config = dict(
    norm='layernorm',
    norm_place='pre',
    positions='learned',
    bias='qkv',
    parallel_block=False,
    init_std_o=0.00386,
    optimizer='muon_variant',
    decay_fraction=0.946,
    batch_tokens=[16384, 32768, 49152],
    doc_mask=False,
    dataset='wikipedia_en',
)
Each number is 500 + 50 x the weight over the matrix's rms, rounded and kept within 0 to 999. Layers, rows and columns count from 0. Numbers have three digits each.

# layer 3 MLP up, 1024x256, rms 0.257, rows 198-225, columns 0-255
484460421479435496483574518456455460502571524412493430410463502468540434493528510507534475461475537588541453403461521549463518530495508436548505452549601457459532578438542518560394500453526502428549472532526572514463483474432543499406419526428519539443376541573499475484501510497463482510553415539483564620501516460508469471491410372397498452541436530512447440456562438496520509456542487493516472443409413539564536438540556582619461421467497539512470504472497556475532550433468484493568532569530414570580509545555586457501454476559486513542565568525520452447581435470548489480555467455501525494510525546621586510486553517558524488479569501500518514520501480541538475532481454547464623531509482442372423445486526520527524499577572480534464428480553603439519665443505439
576433485472524481519497519537494518496479541526602497459557450480511533504486504526529515428473521497553511513492571486461451504512418590438467503543456492531498488591429476446466521553472551559564522534469493504516480533543497434576404461465432472629464530532572507461540516476597514506492484486530502538530480440617534589541517515535538489422544538500507490527482508511431483470527457451511498424621475524521516511500486583465521487399451450524504439510478493531490525529459463503439402505493498444435527493523466479572570517520484486419484513450481507555526439485553463445450500520485511480499460496541460519455532440430615525599532592414516353558459422539483430506537545552421566524580545447455475454526488606491485517437491507413516469521460509458441466499485528
529473411479451508545502511457534535549524457511491442574502448394446547393460471492497390406490430480510568544507556578477417479398510540491524574477556514527451501509494485417498511541558489398537481545470574458548393492525552488509381533580421481464430460526429552523472459516519466486545531507490487563475603385579564478462480563583609480533508524404420501500536388540466548446523563428455454656487522544509457463625534574602493420389484503473457522526532555524513562481497539481586498525524584480459479464463513526543575545438509460467578564476571484536471486547560470476507493466604469508505495493510522466476487520525522419470451484361525471506529550518454397428576505443506563572433472541493582470540556466498426605485546568505579569560463450472523403504466490
425373452531518436536552387455540549518424552462370572406379524586465446531455499510522563472466501511424470665478526458535454544498453447527451566516526500412443568529515453500456521554556421388481509456549416594472519432340581492537439540569417556463604418539418523481576507495462569449587475501621443473477563607450406523464478566505537377603430518550477495452637578568426510601601628544453522506518469483475539519479506544504541443476536515543521481558451506507560586490475549480495617596533576477472545510553431497467473538544493537563456584553531418491510488517565570555535414633427481587474539522421549460447452466533492495393407482447471498492468478292519523458566480502528505437559475514424482522610384441447505561477512556423464470532485512488462579543471440
541522553429469531533595490491495546457439514387609486531492573538466553439567548430481536439492529523553567559559517479450487490472609571516436532528522522442453469460490520496434463506504472479476647572417530454526508544589522409543345453514533456428507520491398476491501476495452433509502503478475532558400552511541524451464380514534540501498530471435501486477483502473551514499488511517522489510455549519470444519405563489498464482548504511481494458480508488488553553535482471579529447496521506470486434454513486462503539467511401593432408504556427464395619514521485451664540531562556559414496541496520552509543531536443460496390544491525459476376494566473527560523545488424494455612474507527454462508463497524539467500463430533503467468515517525462538510627580544
471522489471516507562486557509459460552467443561523556550509430516516523420556524543460454558537499497495457551590520442497484389515490489497506542425381520368551461473472529548527502471529549500491500510450558462435465664516434489486538520504443510495575489501521520436519516481469450568529579457493494500503531545544494491504507522536622558374493504465366456612517545497566470547425510473486556516465397487505519524459513516528475426400533453415528501542521447562478399343464560573574483430391547460476403508495501535554500535556529536448467462484519530384434545498626411542565558405530439481444535461488506590513529554510544445515583450473470544526492509536500481436580491548436523462502511458471487508582436507513480481449408483494565477563416541624508524642504540
459527458533505590480429492548497392518420518446452484482571480465457447446554581546471561490426447518526492563415485533496361556562575477444438481523552460553499549528547463549472465501513470541437560531518471495517573476507509511523467457482467417488425523517610462509501459523629511508530513503489522544485572510569514460474479491555438567523396484491481476577509453505562526419477450544509567503546518482570508522474496586521477500478483509536457478483541425592516527438529525472487479527482519442436463522476468497529534445456528557410631521451538526485577523455461575494572499451507460456524545593426433410479574496503535551556535424521446532526474542498511447440538529539482523438522510487475512487468524459562436440507430521544490491515494531522527463504510432
490466385567454560522487543531451483510431548511544527538477485453589538484516503516508474587532500440538619437487509518546515505454554517426498538533575562582456511456500426476516473463504467612528542486473558482531427466501461444500475476454463465448515554532496445523473393536484548449458404493542445560564462483508561477572506523404468576553464499578519423441431441463506577528563476441554549552576504535490449514434495588448494473543475514465554451587593410561476492423489511559577417418524427562558468527530504480514418468460511587555526509500518510512486419411457488503463506491575468418475468517510468515559505535541505531462475537461521460523531450439551489514518496533462470457436449511482525524534422528460502485484604467457545462466499598475511564530498494
471514471547390506538550525411490358536470486433491544495543502556499530501485538481578483424508534546541469484388422428500436528546570422479486502524562423463507503470570493546477444501421441507537495523592502459554540540549479435520476472494475501450516553598488525449484554509456558427519465522535572470483512563595491501466508467552470619460463556517516552457447493471501491520460467444475494507503435581546547580541566493523458599562534510467490451532572442483491490479529421425500547508530546535501494454530579488519429464551518446481475513396492560462513524471522450536518564474502538433498627516482494534463489447446495401506553442522588451522522508447485509442657458498513462450459433466551515603508547565564467431456484488522455500540440538434557474447526514
387431398613478593619473599568552522620484664500367628672537670520511335424601512394539490436369449312446415524551362466658348553484637637454400390336368501394449447568562472573506567656475477389486403380551632514538440507460407551444439488413433703589555551457491403523605508545584540435534480452494492551476659531549429259448268468472685611363577521450551357439568511435333589498384400485582491599673476513517420630405766437377464366391487415391488418461515613412426517399399482610665475414593512485604640442495588445441547527498501495514613451419436540418359493334610601425545645502569481590403501620667498467501427559455485524682619483608572523562582407482515303679397545601645543485514401409546604352647550555485578521480380652523387431562539479622556463442332442
573587499535516497491544560439526633483515499487548509540526542474371405473473591593512507549524466527476611498377428570566462555505506494560398474445540453533490465464428458521535465547434464550464497502495517460543442513480532498506449449489535523478428583507543537542618498513518422479523550499485488459605525425517444402458468546492570522472526466465531447523513490456505525573584514451470522526543520402546414490550494533416497501569519498513550477476449499532441520503455514503448475483464513544518569524487436502555530510502507479505490478509512443561579593503493442519468498559513482421422484482487462518531508461465492539494405451448434415513475547476346520482495516508460579527543378566553491496446449482499429510571436561459555530602529413493496565482532528
512585511464496500435597422434544469494476512588518500474511459407511487496473542463504569471594485502535469430493486494526436573347502516458541556469488542435502471536532470448424423446595533418519527435436476576523529505476561507475533611468491549554372520582489460441449372516408591542332535525552481510565370551462456438500489516540548595561421419488468502503475456490575487495573577535452511448531451533519577501478544483557595453449525457465484538517571435447621477545479535512540522528491438541558437478562582525561476540580510513590428478470443523506610468414457487548472605574530517555474497470515525467434528502559540435545499481495563488423432450551500475439483440525560438541521435562499447478570449489485488591540480450544468482391517525487440491534555438
562499454400555589445491442536438529493399478456465412493550481505507410449621497511477430529566485517404451523552559531436554415618465533520553582498554552477573486552522385514467332457446500408508479540508389509489523545499448367566512521546623558606590438375608483460516570452561519585495432596576402524379449428539656515401429474500507569619492535634432513453456444601572583457449491548528526496474443475533439590438621475532478539485487514488515598553498524559478429513511513390484370375561507418562464451552613482485470517517523534547557444443610523452464625487398532445335404584564530464496485381570586574461520489600550544502512407496474542475424514414541486433378466500424419477507465429539432471561523534499497569490491494513540427566558540464484585558505456
503523513525513533417509490475515527489480463538447517477441476514473479513491556606488438495553514499427546437457502536524529475483461469534485530423512489526532480530516488488584466474545497486366554510541535488434484477570563549449556566526571528443496478448487513503508480592435460480482509493536512486546477571502486440550612446414381499542546387520564491461539474518505514546534489541415399491502519511424439487524499479393560455487508546480574478486428555506516525514575544468575442507548512528464541495486548428527524498404449533507561435459482512414566526587520544533545475400513482490508543472507482532525479564357564569417435482581508454486492519534491488477484545440461452506558470456514555522453461529475504531452465510506480528565517513500413562505559509
494522518503445521485426552468428513557402548550530534474541461535468590507500557577531462479437511503497411478495519480428529555456471493534469502495535569507434502431521496593566504385582461504427489446497450591584470524528503531539554569476502547469493476510487480489573525527428449503467445529427541484422506548481504564518507554516416514498534472394539529556500487409529486470426487487539498520602559483573429534518420542536572458558513557546447545492480541497493559464447463520477547500453430537470475446449599510492534518458446529595422556464477530493486503473465430483545545511513448518487491443592497585508508545487466432535499453500577547534557550464453462474521488454457377454473496508505452468510496554466418360619503519551498530500468487510519468491570467
529592538433519439517592503523520542444538444498543412505449519466535528477530493427421551500428471405559420514463558452504490602508522381472518517576588508433376480541458458522460500549569569390540494646489514610410536564437515378537460554516574460582426576507522416604455488411470454503506429536478316511540562459490563478481375386544403571537478425522553498512614467471516428474544551440506442521566590497467648582568529473575516481513468509397469431406541455530442486457422523605464451451531383478449453592548404506485571445515525504469506419545474536540523495567549419581399523535493472463480560572578502508526454569632447523447512516528500449567507462523556479523576452475468499547445510533460494565492466587464491560395463534520577551406540598428490537494492460
475446476483442484439486509416490433570479560462500502532549511506456549436504548527429545468458501482511432573535502456452482546464531490566591490447539493492532545479501576467504540507587506548455540560479412494467516506457557502473551550413542509516522565488530442486524445493445465515425474471486457563522453479458566533526429492530482584564507518531513525567506534485496555474403411494507470485522509435447581485473530598505385475494449454489509425570449489508566533481475498543528475535438499516456404452514517480519474558490466516498497553486485456472602490595400515531514478481506520506421507582514558484476472506536470458518592465553574544507464494495543447477535457545549471554576535537522383527538484562537515474509570539469575491512459386459518487433521437
456512528522451482484598506485442483594500474462464486464428416475541510533514536496474552445556461495489554500501440537482466466473531529528478481500534582516547466528515517574511460499513397615459477442549537529537506535419476624504521454419476601518463465473557505513478455508495574542436514443586443527467523520482539490522480618545510562453485535486478480555519437502495481516505543469503561576458466537489429449536518502516512534483470574419501412467552451541438481524429538542487499521464488487527524574547598485516388506523486441480418534468475482575550432522459446482511531524518494446475516539542581489447465532464533533521498555518548508413528525478461546542490467521471402541506483463497455496529514536458459451529472493487525431546469536528484561413441461
477477366612492465524505589489560491519457560486553587572481463508444422454446408420466511468503466492518555548582554496561456495490452475563482497558484414532431552506525506460535466504504464532523538487577553552519521510533547545364406407509416521442479570604491491452538477588513468505473636481478500556534486403571427474556560508496573516468434672483526549447540408458607472517509542425432535474539512501625550509473445528457499452521497476557445513481447440562598518498477525560506504491444506514574438501500565522583515524484443526464572577453454401491403404437508466498484486495555514494456518489503515527466504518416501526547522448493395482598472473557511476481483538490442445469504447411563535515573589432476444468462523511493511447564483526394523436542552475
467438474509475524454454570532553491526456441471449504477452496619471551540434509448533516523524454433540474473545459460537480492442501606471523476547579504454419550485522530580576514443462511491468512506497527533504574487494498512496414478499485450490472468465563426421528534384526523465505462485423446523546557557538460468456536502510597476433491520481422602477481515510519497439482574552433482504562521476587574555490564599525426533492504518540449519469508471486545547422534415475439512523528524510487491555522554504557412475493479464448448517461467531446535483490503519549535480460535485515515536506539549498515542438519444484544521476583625497467558530499444449541532457572490495423463469574465445509477588471473466454472470406523526502499558467474506527510475507
490505466567364477524451567521603504512527545483492559469456506611465410649499384506394592481382483470505447590468531536477500538499538440485385549499507417427496413535450483533513384520480460476406588491596434506605544447470437502479454532537480562618474527495469511473447472449455455489470412464569440500520480498389470506554480519509462565481599623492528569380560486454571454466504606561489463417452367539538579549467524610549594441604496543535515531470570498504552488529453548538518479510530473471484512542557443485440504531452433463432469536514504478467498414514508568449491388520544440476490518532482550505459494541521476535464471599454608409536510481441533439492507525331521572517564530484537517599516458492521530481529446526462556630452506551454441480570436621
525441488533452524474509491499491555459480490482506469477538485494517519489508446545515480504581538545483484454577559497481467445482515420510521498520538505590509439539520501457617541446551508451442461463478438467529509499584467485508485452571532467567483467467491527507492424463523550372482505519489535579586562512455477473553502481497536533540505500509533541501487437456450546481396554548484500465527498494441480535467487499514522427442408468479472530577508525467541509515480513450471542498484470464537462540484587523462489468352439473417510495460433517516560489499593545515469548463431518509494481509515555525451506507468521512550513502546469534529541550525586473428535555520475491535525496483544477473495507515481470555488539585457497501450539494483538560486498457
508481557556508510554493491441515539527478546374546450541463459491471452495504470548480461430540429549569582466481506399487517497489429416566644406440512402505550423547501506483460537507521571461551522527501514582496549626464501520548515515488503486586533514501540512456450528535503508502515476531396423503544497429540491542496564561475508474536491585470533506506508488512496539420499506468489481432540517552507545507455511511534581562470447499449451503548452555536425529535440412529492499465530509514451466580562533573497484505486490500410559410460564480468450516432547404468472481497513407474389481517598525615430522466460559518495465512515479462528407515463525494465602543567517405499470466534509491524512399428540554500516470508450482479481400520521510530492539636
450558499538533523496545535538465559475390482574474618462502464509406496484498535510536519452453512411512503382498522527474525427503546481477458505546608563518487510570513390543507455463501456483444483490539562541481531506466557431496496504459388515488440503537472489548393582516492523537591505489448415505545632506567469533455526561441442526448451557437519634448431503490513470474501449432455490500525562501479533472462496506492485565460430600485428492474515479435495534472492491519443630507545440537533506517460580437457590470459425513564505533522538464550551447484522453568613512515459494535556422480530514541445550533514561532476487448480513473509369597514446498474493488413491491505524459512485512551478469556536548519543575451528511475475509459470559515475431544
422451457502495512448456467505411502440503471536413520476472463505514530481508469522460503517440501508478443588491524567463503543496400555482546515543546566550513625518524474471488462601467490500476510440465584593443522437395539582443542529501548573596459444452548498380432497421459420477492499533520560565410590479560543375508491474495508454553466498364506497470541573473502537559542522508493424476582474602532474555513522514539440469488498445475486494588539531557502527517565543515557521465437510553545494446586588514543536570467503455483478529481550461435579504559458485486544517414561502547454511588499484492414493472584520517509471524402477492461528475487483532505504496473384527533524519496476543444458434511548492507454527442470524493457564515441490448536490503
439530465477558520537562556543494574468535463522429387470531499487596495452502518521459485562464542432471476476574481474507451416548374572457513520503452450520447490541537529489522490540541542435456498462508491521476453499451491503553605507617536472504467453480524515560460467524452444606479467535467541443471407510494447440541529514497496582500454481533572473491473467540469575447524465501471560573481519409429464435508463524480415442507496557419551463452523536502512463573580498446481557505557605524481577494493446498519474542440541481528474464512528563570468509473498544486505474487618478533513523477586386466478498544482409491497439481500588540499489500526547522554561512484469463497489551510435515448454534520480511610551507491449456576449500500495556502510506452
463592516499511491451547422493525551566482536467497511508463494483531425610527410524505505495525450604506450610494503526514503491513579533460492498513618439563559414454619452383490433582452530545495376510525520483398469512494473553474489486469491492527560501504466531479492526453509540464569504436567494430458524493526519466531451572498495364466387589399474477533565612516439572462445568452463504504531447564525453493596539511552511481598478497501456485654506502541563490487395514574473573458422438465469579514431542464551552476554576518512540571518568492455469494604488542538564451513516418577524485497448467469613510560483462485490452403477426482565453447492435396433559516487452502388544579395420459513449450554595452449531463603446396562371519506556463457526532399
495504472501503506517486485513511495510488515500498503485467524517524481518523458483523509459528492496505482487472519492491497523495462510496477476462484513490534496523513475528516501486485485515509517504523482524535503499493505476500500486466489508504522516500498513501460482492507506515483499528524509504465516516499499516508509466526492515510483487531512473532501495489509475501512528497509507505539482490519511513508535494471498476519527523495491492475505525496484498509508507495487460503529477510498525497492519505530462477504518481481517522480504485475565487518502487512502492497517521496494483486497506550470511483508505511492501468483505522524505503516471449537483463511478507493477478502484475497499479509500493479489531504483489496500502512508533511507504474
# layer 3 MLP down (transposed), 1024x256, rms 0.11, rows 198-224, columns 0-255
510471591452495514520488398519472503534537554532539430484518553476501555518543393534508529535439505468438535468503514542503469565454507472522390486557514424506487507558530486455453527554535463472523501432486535477542539492471412458494532576454542400478509526571455593414452540555525493472419531574533534496512655467539519531462355480473514358467481477464539529499569504543408464473484484521626507366449505534446543501527563450573452476522625474427474522505508454519612595497462444450592499526387479497433561501521569507475541555478507506420445511452452448527533452488489490512491484523403551495507469488513524538474547574466506484481464494472449476448439458498579535530433446560474578532624477506467558571550484437512479505525612509517520491472565498506511484523463374
494492525568459505387576473473541445573549505472452445452493468525432598508388466521424575488535554373539539504502522439489560519456592406509477554533512428465504532408494612500633546482491478449557545517452512511460507425526513522454466492400600557475530534503399454509501433481442555448493584451506538498556489552478464532480505445461543417453483494530518460423547504564391598616434490572515506465417477501497502491576546471565563422513549536426453519504557476461503491528567547483484566458502549484591534585413494556524558469470548509514462514496508484612501485600518480517486469501608488527470454544421510448553421496465527496476449434527473543453461525454516549605437389467474440441541482589564483473490478519486436491575552560487518483498494522630519398489455486
542508504422418435477564556470462525491547479506506459510469581431476527577506445482503455564606497477524496599517564453464575503480532445463454569506561484460490393549492492481477542354479533480554601477482514429470483569374466553443581504503567446633410486443480455535552468516573552467547526484543552461447490541606487548582564489455588409466451506438495505483503413560460440603551581518476501484429544590435486470466495480590484468520491367644557551531443469450450450518557516477448493560519542451545429541451437460481483483445496443488586516363545613557594479514502488467457472444503521575472423541533456492469535536504508462463467492501533472562472553469451561577400536425508566494551509522456381582548509504470584500572454424529513524435459582453436505506472581
612528453497530528592538436524508458562476446406538549515444519596521573581462559536451462548580419554375517511371496472446483576502473483607524479559493404578503423497538390527349404424522463427502495464504490471456434473455563506562361521547476380386589482511535423543549524550413433391399513510496392548511607557507414572489648366569527515449549538391620500470614524493519453424555495436504639442559480605400501493573604500537415434540486595499485468541381451355672458585403401501499549649605549408427573573550494587613475476554409482526343380549598576483490468482646462533533484422500352474489391424536573681497540411415576512493381335488549409553498533414581490486440630388459487605525561432501513550491550420520488561480545604423481422543469545527535485543731545
571465520542546499489564492443559536524463506476549489489510540524509486472555445514595453544491388512538573462466491518501545501473531566496458531516439553548510503446569543458602470597578473405543550467447497486582472439450508493494525440557523457589487573553432523544558520469412458573516510459464399538500413437509500484505502542502461555491484474537490494474575475404494444477466451461543408485493412479413576483524594434516554538463573433406531575472421526470453495489589506500527467494622524508498419530494447497541456505541522567554574536432500442539498492477431514500574491569520528457468587495476463468421509479502409441438516486571509541508511470379460464491361508460593506459434443482526490489645415508584480658603398486556460563479473449464554537544455541
564489472496585554527472517500459500607469491488460515572488452467396461498478508574533425459544537516425459535514424550520487579544459524418422585349512454497440423507550550460488431494427469594460583527577433594539492433452542496425488508499459500459467484420494533490549535515480483445524546600480436402583502493490498473567541353499516467389598518619393459471566486436469476492472587567574607502544457479593539501482606503569549565509486475560535468504488507462449489541539464548523392434430574431529440541535531515534434475425592375500478524362486496582524547475537477603596363493479498569471494449423485587573464474465511571447532427520552485650517465435460481584470484419508492428552479547616428483449404507575525542487505588487547613487497485523481565506447481
474465535402593495506470498556479480449410518541427543419547519449554541588485558408455471471467540564440575487463478555483547457450486487513541536394559494548642446426579494326528582438477537591604592490443405479492418531554557510422503498459435480473453456461459414549518513518548539529461508461505402427389478542477575430522578498520426497469535322513592554569566570609491518516494470506490587455558609582508581558438597468479450487557492441559542527473489547531502537513620550458495419529462574485455458599413477440381591523434417384544486491532511507383424621492632465539494505404600312632514496468445560505479482600544470466401503377471456378460524541492498524597533469472551493464539507398502460522438588515551373505560450606448497544529581582435445682454575477
519466519488539495498521472517460485397520469544528471572504501561525501549525523540452497468433483526483472484555509562506447504510543479546483533603489530476473451511500446529537457411480558443519434449395462527467431461485440422552493490528474524531502446550461470515419436444509547467454461469494490497531535453494545438488494542527490422476475495478476488539471444498499493517575490517540494465515504470483528503506563569528480499435545496597612515540410566510463528406517552483532506509467578424604512458471508552509562547434522538526513499513438501480515558498602434464490454488477505514486505463474535505560537500446414544518530549543489485493525458461552473460527503493500517566512465545540515454489556460524543484535506510487503524517523543522468480552481474
568525480435534562604493468506509470556581535515500502512437449503592481489552437460482505454496489541483471488451428508528550576552489498467497510573528487544547535461484480477465560430483473495469486479490551468519559515501498474501486488505513493470526422499510487452501388519415454451488502564534459471553477502527464507537538473555450577465445466576401505558529503521462540563473509436438518493519549542459555490500470512533527525433572528489591545503503494515443413539547464443511484440510492524463512524488461527509496508509476383560504566444404512522587547490537416431548544442445477591514576504450471478543530512458500430590542539571494492541545466397516583498499470514445504448450439401577541485508500512476536472504505491529533487478557516502503516454415484
490472467503468500446453516569469491529473446505499504512526529575503455466427491489556498476499497452460427528534469561535529511418617549493477516491427521424576531588601477539513477502436540505528534472492492451580505511532551553578525442562503550490576462451413469469579539528481500481471445430476491630399524433509524425500413559551539411502470562445511547497592515467436489506463459473488447541558458507440541531514591527481539511486517519453455524532505472526489503508506459459520451495544494458508569550518548463476477379442475479534595518451446567486506559565562578457503491490503475502459494532527500498504443487520572458594472504501540467461524514488535521554476453440515488453441398501507540502426528505507513542508509587540485454534495456534423439512489457
515564596502443487503601504484610510391539616508535589541541579466604446580531384462503503400527568432576459547486492417526477431440473473477383481486508569533511496499457457548511427502583504521466495621508468404473549465552434533488460557479596449466437509487399589580622487539509520479503668531534518488449567472425443538531414451464532493457455487478477500424400466434458460488505548470481514415470506555498583448432541482478525411579527446506459584553461506532453508473442526441495521508419491585588507532554536558520510399539329477471506428576433440534534448491516531443446419493507542601583575415568610464577469523445545491525490456517596463595442564515415505555503470461379485483465524532517475469607423459533440544573546480538450449535471443536425515522546590
457558538518568488502513458510447527442614506564486595486523459458435421529501464527514464486471393461504489518528487425508594574456441520525560476485421530498490373517491532367562564497570452472555541428516499544501476486519483466445472514572487476516484501490521499539485478530503484599500465540497541444551499478524502517497448595579500460461518466443407478621574497505517485443455504518448544475458555542479489463485571523495441489527463479526495429638458498503452544490521491505496437456488531489504588610549569439564506447473484600499455482574487547556532462487449385582462572445528448541495528480538593580499457418443540519481583475475544453525469490637516555526509560410501482456518532478521406508495536512489541375563453470508509510522481492454487465374463506
539423492478510485488525511516410567555542466403511479492432547483560351482501535423505556562494457507574492482526474530490472507599404458479417497500479541572617443454494468510506493502480442422507540464472497495510475472544487478387428454483520549416461436471590565558447547531537579512441514437487522433492558369498490572545476501416499605581543529447492643419518507598494465598495413482455495383529477504541548577560617484454499536400466405556451530504566557615585548474491589518551491421561460486568461572580478549455476510485547526423518552519566468465482489371527458441433519624547514500560557445506578499511517443507499504506491401499481467493519513502468455527429472425471433515486446511471551522520473542540493535496535539424483473500550488480473574561516512
511423442532517418461639464400510425488509446446494504480645489513574484447415494613511539578534574632484382477542428538435512432552560554399430502550492649455364496526485609523572491461583497488466536462448487464552477588494451637553518440330498415543427498456461537521535422444563471533359628453508483616593530430515503513452495475537503554441516608363530444437517441520500508512498606541513634425526623489492438485472527489588503452466513514511410539498530477510518405555547472595487523419485575524541404490449510475516474563448520495513448576613525502531426577372566483522473513576649526444669521485478528476406372490500517364490491441495459538524522510486437534511404414649451477466481533406459501546452427422545541533543508527485520548437597503440469499469456530
500518509511491497499487505509499506497492509504511507487504492506518503504506487497503485506509500492511503488499509494489489512498524483496497504498514477523498490486485533513514500491508494490484480515496501506491498502498493504507484503499496506488504501489502513511493495532500498497492489496482490494517479498496488500517504506512472495497511499471480499510498510501494504494502496478524498503497494519492488508510503506513503521488487486495492517483494500520468508491507486513512486501500491496511502481496499510479503486498492514505491512509512497508532508493498510500486500486513489486470520494521502494501529503499489475502492493510488499513504494505487510514515486517523506472505529496506508506506507515493503482494494486513494499474523495487516514496493496
447530509531514417491521478582535493513583422478490493461609553530498478512534467464471522483487544575521427473502516465448483533524531434443480530514503500559524462563525491494516501499435475477559469515491537440510485480479521483534439514433639486557468422436606537529574511497520543376507503544512513444492489447500485541494437508511498445522472525436466487586526565465507410502586532518474491492502477512471570506460469455511472482529434445441447438483457538472487516436494454593548433455500558492603482506390490513547475459536546543418573523579470539565533511567421508554609462528500425529510544569531483396439472567435560548494473572493496483530426438508528469520455470497456492492491475493472506466438497477452619516477519516557531487449504499520547511514520547
467511428482530421442563551516472432531428518492571525501509548445583587500482559388460533377493477497486402476477451584493524517477502508642558532451574525540526445504560559389439507514494419534515542627519518437525497499463474501578451517512421458545506464521513394532464460522503458487424523418393516530502429509464487589496479494544451512563480464534577626594554540544467562502522423461552523455465514527511542564539520553499503453447499513468526447511595571450501451558519511494528469506441497445545584455519565487494518507523464510480531514544412416469545495555533479464521427476506467552517476526416536478501488473593494521547518473494506442498434543464442460483411467506547532525460486475504381484453563497545503556520558543439568438497476544466428578524553433
564431404450464448386497426637545527472574417513465507537476605575458535451508582529473528399495514295507569550412532434533400523508551519512475530533544526521551488501539511443571463486606355514635487390482465582535543466613518512426545473557502387581496505556546489506518422515426516510440536471505439515550470451560525497502514534510534481536483458517546474479444445599506507497502435534514517493495571596410555445557446415563414489410544499424504573471468476485464544403487469538460504498562550393526480644470490524501396545472546367460444452524579406496473502566467423492525563507492350538444506539538454448463522499477566499512541566529516570443513435402534561441462431489544512501546472459527463468629508549461577503553488472485578572574510567542413492523562466
495537546523525465548531538517507495548555494450562485496490531452600496447549519418510470473477537455450559475657492423594543545450502428569479464558499497478555555509526509478499521536498494490489467463535538505464446475535525461440468418468529524430561591495485528503572473495449580462573558488447514460507446428518468439543467510476546466398511481506529505481488499462590454516504553477485525451369581479549597463479474459447577460541517531512498555507471491521465520447435457473557502464538474506497476602578409581514555520566477598513511499545378486536492448448503399550522456400404501515495520452431479494464455461466557476529537466516513562519482453472590528531473549477496516485554519542515453514526572511524521473479448514389491512509541420526506434526463473
489483517552516614494422469467433519532534472532479405460521419545617518581450517475495502533549482525576530437472487526512531521492507459451495540527517494421448491494513489501525563528593507453564503482418533469519477383533524464507477516506484428492596441421548538560533423415541470512560562550443552456484460487428527416440504452503486503461585418545528563446528439597489491376541534577493518363475496480583489486478503560515462499432469442540459528478552652501507519492541459493489553477498598497452589507408532513510555521477487542557481528551447553633489506453586441533408548477450521458502501529445572428426428510443462442485500525503468556503543464517481540527547490519425440408514600507536570578496543426423567529508505490503423563514443505463548421459461576
506442480565497504526509495474542539499516443465496475494475478504504611547554462562434500501580488543501495460494528507467493448457446482488397543485492507493490461549559516560557493386505477478493482523493602473408538492557508504454501532498538452520477496471501565487491500429497502494501465461536449454532469426459555576481493470518587500516472519470518546409536521516544546482534578514505531491491482532519459490512504505465515484467498514554531456511524431435525528585502448482472480543565485555475433539554444404395498545501492469547515493537487512481521391473501509534521407471483446466541503524500428534537516509514616467505499567465478446503445516501492371529487466457505564515549496473525584579483502461491512488463545539567523532558434467482449487616498543
476457547499496533550600532524445596544444575547523503532466450519554446521534521505484413543489471483456509585492539414480462540523401453461468536485482455490540504515583475506471422522530436459461445496488573500590472487528354514421481483505515564485592514466530516513430505453566465509525514494516522573505474588515496517477631549543523475548473480580548466523496623502572565580566598586488518429485496502446490549488521471421496457470451506469485461542549542436477520500441558473468550537490388435534542579419475378487453482453559456593445488500487485536517516523429505490411482495496510523522471573487488465554510475422576478520506537450511416535529456550551492474461456484498481457515420480498492439488515503472521537457459529489466555483481465477535572480561427
501491568510554530420520524520526426445522459464519451470507490481412481554476483511474508549496520576537532504516559443489513405537506521577389524456476489524463503469532502538443510482576488497378540488578561505434525504502444529459559571547546489436505476528444452477442407424499479637513480456441405492554552563522490431536506584523414548479487506478538524557665512487451390499459485511508428551472452477433496439478470486600454493485554555511520470528457544524372553556420504519460514500401557581535516511478556598526517572519531518487532512451502556558467557487495554551477562540500496487519530540520487507488495516475455507516556532487487472420481485403492548424561492558472408549462526484505488453544537496467483509469510484495431497475610567557483425452471427
534566500518494487496581484479587497458521521503421431478490425459495383469491474499529525545498457515516555467459559431548383481464532529501402453507555540472450567448628459476437551543535495567525413549515518589480448498367486454589489526557488550545553500451486506532476448523462500466566541582519483454430490602634526448529528482583501522557515399479494530424479384535506544537518362446510491605468532445564491451559423398494451469504459442501464482535503556461454511548430530423518442456411441500578537498476513485514439487510598497507506546414478503452421453532456593565454611525549450491501442404433488511494616421517595506465465582631515460477532572521535443553462452492520525533499466477438486540505428507473664517402543607525481499609564566538520522539435549
422458407519528478498538388507516346491428432530580489490362491536515473520405502421504452438450517545486504524477583529508497515489435444511547571524479495453613584494531573503504494583389518471467556413436603513388485459523538456449619578488577466559477495490435536535527524493516441464465456478441541529472627432590433484505528503507524489583464505420619490459536529585431472515507390524532504467470547588437457487491510512662500445424550431593670562553517532496490393536517518555553522543448544562476488502411529548462474507543487520456453560467510545507509540500506431531566471452460576566543508465428473593474508558556481520497524501456524528519553542449525537471480479504390571529416488441553429359544432443567460500515569439514505527434654473478486498502440487
539499500517494502464556461429513464560503553501483533491498496449439513557519518484487562535530499485507501528442509539486563543515541465496542507444573548461509422521523534510532539474517510553545546507482510439535550472461512500505441465461476529417489514495504478477516499521484542470489553487518479475526532482456540540471492555392479523512559532480530507450464503456545455523452449529503451493455467539559451498492462490513451560461497479545481517533389476494479484511497534539527434494526526469461482498460526502470516457477465411499437488478548481492526477525521497527540546488411488493528493548485563473472527504585534486490484529502458452457529579580456516489513546524535535550490512513553516534553493379528505439517523520541443507497554461557507431483508506
519439585476575550460489455594517541429577441570524457477410614569551436478531466445512455506539475578558461565542437552461536531485461500479539525541495491492497535474589544417460463461556500542503388428482527557481487498472558473466581493376546564504409540491509506491524487500461525574433545431456532505579428394482442562485480496496425441598539560549522430600428513557606450539535411558483509449469464477550452463430539431509513491517472570469462476506512530545511481487503490507516601472562409508507463486517474505491588548450467391561454471546570474408537523416477519514605538535465498487480499609464386457515625500474457496532620501581461506534476466495499576481487517548469515387573472533591544487395482492555473431455429457450436507521448545516468508411490472